config.toml
d_model = 64
norm_place = "pre"
lr = 0.00913
decay_shape = "cos"
Each number is 128 + 32 x the weight over its row's rms, rounded and kept within 0 to 255. Layers, rows and columns count from 0. Numbers have three digits each. The size before them is the row's rms in percent of the matrix's.

# layer 5 attention query, 64x64, rms 0.217, rows 0-31, columns 0-63
095:097068076203132154070134139174146163137117098159125139076101099139092114083140133131154114176153078128148112175085087077107120112107140097179126132165149046147151099158174108131118119129128144
097:123147159151140097119137138147165167168150177142154165162174088077170099163196106209156098140147124167138107110163105085119110099114112089095131127079159106133114097106146088110108117081053102
078:124086109088173032091122115107114148113147158123111155096097115086151059140109116150143141082117068126113114090123155099084133075146169098113098136120152135121127189116132135085150049166082119
096:154153153174137166168121124156092163157043130178100119122120086113144157116108140209132134153116100191077158157167128141152063082140141132125147134139210132132125115104127099110142176087102123
100:112164148059146119102124119122112127072136199161136156157139092112199094160146155153176164163146091139118105114148162066072127163127121111123112152108133127109051131118139085130130205114177132
103:144135141191139156158150120147147155137062079140166107157188122109156194097114084114149084132049190146146162109144187150149124151116145154130146148152136142085186136120145130120109069153076135
097:171057118151125165093124100127143127160109134132149119181137073107136096072142152106115181142124077166145153151160097158136146132153194078086105083109166151161085143118138152061132165159150073
112:107055144100125137165123115130100126108053142100113129089099071132123116097154145150106114123198126152160116188139113089148142120087098116173159124080092062139214122119151129190114109133159147
096:183104092199151125067114166135118092142099103135162141150131135125120136139105096153204151172135099157148135154165100058166139128087129153166116110111122112148146115182167127060127126081066089
083:141130168143130138147127087031122135091143107151144149137184165156162172199120126142111140124132124163114121102158159135137063119144127149121122134073071172124091096138097158175095148072079067
105:123169152158106154106194107128169074100120167161124136150142129132174142180177103120158114111139152164129114110111100092139155171082153138160075138105124073160075097132145127077110168052090181
088:140157145149117124169114140124104092148078080101108071127097118195122159131045075128122071153059169068126112145168170169131144120109108132175134097165131151110165133117151145186167138149134114
081:128105097057139113109159152176136120076145125131118139143108129176120069154157193129130119145221071134184120110107104087086157165120111170103104122103104132152085178108114080111141138089170124
101:129190145168174167142116131175125100153089132122120090109135112076151155108107126082160121144020174148111132214128146152124132122113179096157150138172190144120140096133092116120121180114122111
118:199104044125134164150146187087107125134153166145122126086166129105151108100141115195191162145171087170135106085100113123147135083166107166190112126094109106147102137128112096128112125179102150
096:134118164125139103172130108062108136124077111122075110131142114133142161150123161111029148158119071115076151158131080131142131161158133183181150150162077133159161109137121096078166105059129132
090:134087123088145122098104185108142098092150093133207056131141083163131126123125084106128147122061155144173160113119121121159128101171128046158147127109143177099105175102111123159071129121175149
106:091125118113130128162136126107096159054163138120103157141113072139093127094090139126118071136182189095130157146095168161100190126126139073164160092152122107149104154176104127096131204161123071
094:115169163101144140140133115115177106121146100201093154126160112085140119186163142114122152178166148179108120146060093179185135101153147151127062162080103100097106135107107131096063098158120134
109:137158162120140089102145136131180166158132134129152080132198116113100186061105087152143102068069108119128143108069113140101151103123131107165133154099153159151174156154116128091118046189119128
104:088156125129108087174146128186167129106160091111126130176119171175123176178127132114169134135127100083133028139112119114143149166118098200152080122142082123131096124113168094102076121121173102
099:109121193115134109168106146101181112144138132087091099108110102173118152139144094072125141145143105095099127151164153144058130107186141157144066095101166044110109123143114070138166064100121136
101:078104138104081147146156154104159173180131102148126121134117091107194107137141122125155164137049076109140185193108141156129152160095152131142145076057143138140139103104175152064146091115125100
114:101136146135082154113116151171136084163084050110116158084106171154124112112135155100091125077108153111135169129142150074149187113149097101103131129168067085162185134176099165095114072146122151
106:169128122149094149099143116131080173143089154154255128117098110063110132100125142141199161090117172128175144058105163157106146145117091132114144133149117100170147128096152137128118136130162108
110:117098140156103143153093160169198153145128210111100163163135125115096103162099140153108181116162138145123142082178221127153106116167147108132069150151068105144089157090121160121113141135156142
098:171101149078141093133068060148128135129133172171139134159083106151122112131185126125142152109055118150086115071139092092151090170154058120093112117168142167115122099136181148090127106102160165
109:101149126147116145133164143086208101127118182080123176161068097180135129127111118132106150151207159142093148099179099112108142145134125133127136173160093159104074138191157176085131164133122167
112:078126157121102090167154111105178129144058142132141164145156072143101125190128134189120137155108103116112098079131106130128083099129111104118139095156114082149087050180119107176099112149056140
111:086095133099143101167112122164126122112075124150145134161138121075121178148121148093148197147251095150176087118110145159116099146114142140123126129126143154101084102093121143175163079110089085
103:120078175160090082119102127114155119126097166156160075178130187095080120088143099164123149097133117130081147166179169108045118072130115141085086140152125176130170124091140154103144100149135153
111:137115122148084099145135144117148106114189126179171061101145120116143155131156061077092161151099079077133152156200135102124112107146103091103103168169101147123089119144177112111071079176130138
# layer 5 attention key, 64x64, rms 0.221, rows 0-31, columns 0-63
122:133126098154077175153140129086168091173107044182129077171139097156121108067135123100085152149128125171128135128119128110154153163180135098119184092166099099106087108134162129153121161158177169
099:122192166082118093122191167119106108111180089083123168107066145111119082124183179153111118131156084135156135090165111152072142115095134184114176153141148127143092118110092122088128137115081173
095:148098089082189104091131113062115194139139116165140164091105160110182091164125137171126134145116076110146103113133144113112128084142125082081098169079190165105106079109096156114124106141079160
083:137167092175131123178094168210092192151081149150123155135146123118126130101091101188123105108096157175062143160177116155169150086148115102145158155123124094111186164094096111145116110129105099
105:157113140077161115057130104072092148105121139138148136155127140134172106132174205179152117168162087128172148080104128044090101138128158130124114124116170152134064095105101109082125174110121120
088:127124113175097102195135119164171159155082078144141091115151110096158143142133086068124108114055218130110172155117191165152133185148118117139135120127071084129157144122159095140148128119118103
112:114081069119118131093130088137185070100108103133157122186117063107149094118117190124162162130129094160153186159159097130144143107127141131104105093114155121181095109142104093099148107162134035
110:158114176126106088186130128118109103174040125102126108110121150128089096100168103118069178149129112172147089197153142115209153115128112121129100125127133091159171108065155102128130162113172135
086:175138110104117126140102125099123149114116098160161172111098149098094055085125118111139073131132100086169092133146092108082148101154108086167145154106181096162115036109125161172062144155098144
081:102125118084151064087133149130111162130167126154127153091134160091120123074141048161157170115125103114128139125184092141138109088106147176159104140135144142136179115150054141066142119086072069
088:106150104099142128108202134093120066097142166142108137074145134155152116174175139143117114132133088139168121116129092074135187171099145154124144152185116103151136087106218104080131137102126196
100:143141152162118140139121136133095138111069123158098083141138105151177160151065076055150132147089222115110088144150145166164101153118116106173118153136134103144155214138183156142165141137128138
082:150122080102165096130130135151163138092139086126140144130144103103117082116166186186120082156182102106142122114110104071093101139168112145098162141187129097127117134097166043076140106066177146
115:126158150166146134113137132200134100135089134108061089100134131112130162101105107036188126129074199180102102197119143192142109114103165118174124125147143103141154144141088102149142146137143122
114:193119158105101138174137175102142103103145167138113171137132107139120078093133152177195172137201117173159108090151140130102140055137085123159113121120124112198105164145093139141124098162099178
097:123084145132151144169145137117080132140087111113177138186158109112160157183150183118085138148073074079097160124115081149207114130145137174160130135117088131118110143155131130076128083066080115
095:142126140111129104109159137140047117094157125110194087120133121122059090118165120095107128154103116139185133147156063132134033099175131146154167115099127177119136181138161128118068139128170115
111:115174107102111133141134163130096136113155138155099118117146130084058147036106138137113088140164117121117166175102196128101100131152135107164103077216139117142133147166148153111090190099106080
112:148175134159141157130158073132147109138130091163140138175173128139167076171146131090098073060122154178115177127111123177154159105118150141195078125115098165085174119143110171132099087131077114
092:098168167117098133161109105121165134182124139163160141141186118132136123080128097129149081078127093150115139128085082156102173095141102179101133155122168193171171169183067121102165121150159177
098:100140103150055084153139068131111112129143153139153094136188144146110151156121124167148125138158111130149083144050113106128182122077116155139103149168043170140086144184157089124133099112180111
094:105148204118137095111117128069165117135129129070097082128104154174145147138119106099121106152099119083103085115119170184082146143194143121156053146115166098156159102148119064179132109092152135
116:089107137073094113103163159102148152181114081139086146176103134151184052101126142077171158109110078128142175147154153135125133138101066159158118068101127118162070150097122145094144106108157099
099:096166105093134163135136144223139093130093054141142161048116143156083138153130140153132146112115135099110118140151138074095189144145088110148133154137069089096185118171117147109109096120161166
102:143161085163102127106133089096145164127115140156215115144120190092167145138095153115163174088078154122146124123094134160079167144103123145170143165160152118189176046135118077135099139133145120
110:104085139160085120113087125142168188094085194143111139104096130088098139164098106147141151119164184099117188075138225108142110181152151125142072109115078120153130155157132151115131127160143135
104:140100108072103081140117148167199148096112095138120069113073135123131132098148146177086118146102109113078140069128097118163122138143120160128102128122096136105109084074156221153114171140162185
095:091156128129109149143152124112193110126074172076144152179116082161118088166131140083116139152203172155137168084121112133108106180194144156115162203151120110086102123165165119115139165109132138
108:093108127088134112156143141103172126151091095144111158150165122136118161130148115186124170155132124071095095109080111108138066127126155116112104065112105083154064088172062114160099128182062158
113:093134140092138149188070110179133122092169123159144156174111137107123208086075149080088177129207072137133062124116149152122112124114120150107101150072122148120106088092109155141132129122122109
091:120113108144142095164084119156122106097117196135161064179101095077128109165154124171135135120131088165087129149153124163091078171083101104107130076062150154091133121099135176135120165098179173
107:162120157111083121113134130121129095110142150152153063132128110110116169171173069095150089179095126106074183180144144099110160128171063160114117193155137108155088080137156123127070107177116129
# layer 5 attention value, 64x64, rms 0.229, rows 0-17, columns 0-63
097:120157083111125093094135103172096142167053149140132154121138106163147117161135093158167174149110093160094119089132077131124178162156184167110149115128168177185134058120124100102151164065103132
105:087114132134077156116079119206116145098116188139131159111155082163142117157135169148116144093127180118141105153141139132095150209189134137087103170155154134142113134090100105173106125040110144
112:142127148171105105080168135116066101155084160170102080131152124111159132128082093155198133151124148185107156178148133142085110088089157092179100160092163120111150102126157115139184182099125090
106:111170101214063133154139128138128151074091107159103141107209106089136140072129151154124120080130137161100127120118121099143202177125124146163145148142157153133168120166162126118093141125056095
112:119110139117119101174095119157125103124100105185208153127120167145065136142118081142153141121138085128133156087124126147090173174142085151087124133060150122069104126134197124163138063128177089
093:081167102141061096133153083194087146124142134131116114125078149149116104132163088036136144112148125139175088076127089132173118164078081148114153164092093123192126120144124123106103153119086131
111:137179126093164141136117170130140179124143067095171149134066110136101126141145143141086103075081143135131132061115104176122148163129149122129205080128189072131095139083155125129101197125145131
104:147119146091106096118100147155125159107126066126086167157092164169091087129182151176100150075133126186151166146155120097127183129106128138124138136118190121162125176113117189127173046164103128
095:097145098169186117089068082067118102131118126132130098109155166084139118123173088138135123064117129094107091106114092134182185094170113099132094116115117097152115168147059100144138125078145188
095:129140059091101137051046102139149152102159184142135109121128165145127150117093130085083129112087122107199129170164121193109174110121138125100091115162121164104104148110154158127180170129099126
096:121126123129106093143129186123123189141126093147174189101158149103111103152123131116106102123123135076071058122145195112134105087166160058155092082115105141161210128143142137113130120182134155
102:113110058105131187110149181131164099124095121105120083147179100171110149110164108139126139128133098121086088109105048149095158152128141121134125079133076105118135224124087141110120167127066153
117:200109192049079122188190131149115116098140140104135126140077106116137106111165098083167141089110184123113113149123134122099126101067148140218110100095137139103124115126139117102138106130100168
103:164133129084162169124075088125137142085091125139166149099120121075159087104124131167099100115121130114125155124173130130158141141125141107143120099147093164135225084190122155214163189088132137
124:132107117096052105092111185099177121116176099148131174077105109126134095143120136111180096178136118127107199157104096152129134082181125209140104134125190132160161120131146158145121183143113111
090:177139145147150156138104128082110085118095115080150140154093135105129133123109161101174108127061123062099153108161173171155080068218148142119109101155115128088171111116161142133109086109083087
089:121104095115126086151171152083103172131176139134149142116131147104129127097103088199125161097152153101148116086111121101110136136156094191052108127139154194080058136091134130140126099195074126
097:132077094153150094129167093126160095124137132082111119111139098155129117076097136129068124237137148089104112122103151129170105110107138157185134125148140105145163082064126095109145130213092129
# layer 5 attention output (transposed), 64x64, rms 0.216, rows 0-17, columns 0-63
103:121138100139117104099137127091121110151201069147095109106141150149125137140192153183168094116138159160145133067071137088117147102203100112151100145061088123107121196136108147131154079153128092
098:118105129157184098046184145138141145128130138180098118137122170129182131078156141133158085084089125153071141115091155136078114077087154058112085166109126147127138127127080145153101142128071143
128:097118080058171189174148090127103145186122098071164145118121109101089134120118180108118176149136182075167155121065118114124127146142100076180189101083109132092149142142120130129126137143113136
128:156185117139181164087088126096119139174094144113090106136134061108147122149133112144194043172115128127165135089141136170111135168106183132160112152107075120193117163133132142167111149102115179
103:143144136172103088143099083082133090144137176092109121082118122089090115145123125063088131169102128136070093132141089211146083127113111121094083132176120115186129150143168073127190135157110138
099:117139169136068100150148156123182144181138106180165117091132117079147127118169123173187133144150124090078149109154091108115150188186157136156104082102136145175145183070112128129158158078115106
114:094171116178162143143115136153165108108097162148113140146167066132182107124126088129128156125101139206112157118181135163145162173167097218127074059122092143126139096130096095144122108123095113
103:121173063164125132153135124127089123120123188177086106111141125076104111120086109180145073112159056090108046187120114155109100142152130164138132138089093153119130140171095112148101107126141188
093:091092098094082080124135143184128179168154093156179142120131124177132092141133164136024090178139117129062128145155114080125132141131144130130148163107116134127145108095184181110123074145158107
098:129192155112178102127145172164047073121169139121155158082125155143151110094163098147133184131136157149046116152123138109150130095154112173134126128069179136163140147112075116105114155128068129
097:121095117173074133147102089132116062097099123114149186125104164138186081123129113127075119164124104107200173212159123142138140182093112151127126141118094147156133150104161162103125071106176126
109:139144141102123129083100141161086191172152128177078116121091060132151096131208180096101095080114170107170167122188124123141117076134149157133140096102151124163115127172100158160130129111093093
106:106169106140122173109084149107106125058115124156071111144081146118102122135097181156126198148146112128161148108119074104147191119091092142069196084167150090162137172128101137118145146093125091
104:097091107150186151113163129148118143113102095093088136144177127184204178083150116089164133150140113190128092175133146110113135148151159142026113163110142104126072154137134139112097115111107091
114:083161120139148182173132116124099109118184141057156124126169155156166207093155133168108158131138163174151093094151122074098114142065124125166118164115065151087141117138106110105100128086084123
089:156125146099182149153072119136124117124185157129171141074142154100148111152091132039085146141131157219122159128138166150117133096118157131151134136146117112149062189139123110122076193150151125
104:153110113173166084105081129084106097038107091090112145129142169127122143141164193137108143153136032089124142128110135096159172119110094160179087145152112110164102121123096174128150162163125130
090:173125141060092099152139193136078092069169089128151077102118170157119154116142119154123131089124039121206147126121148180120153149125126117177134120143094142106113133123178158167167155111129124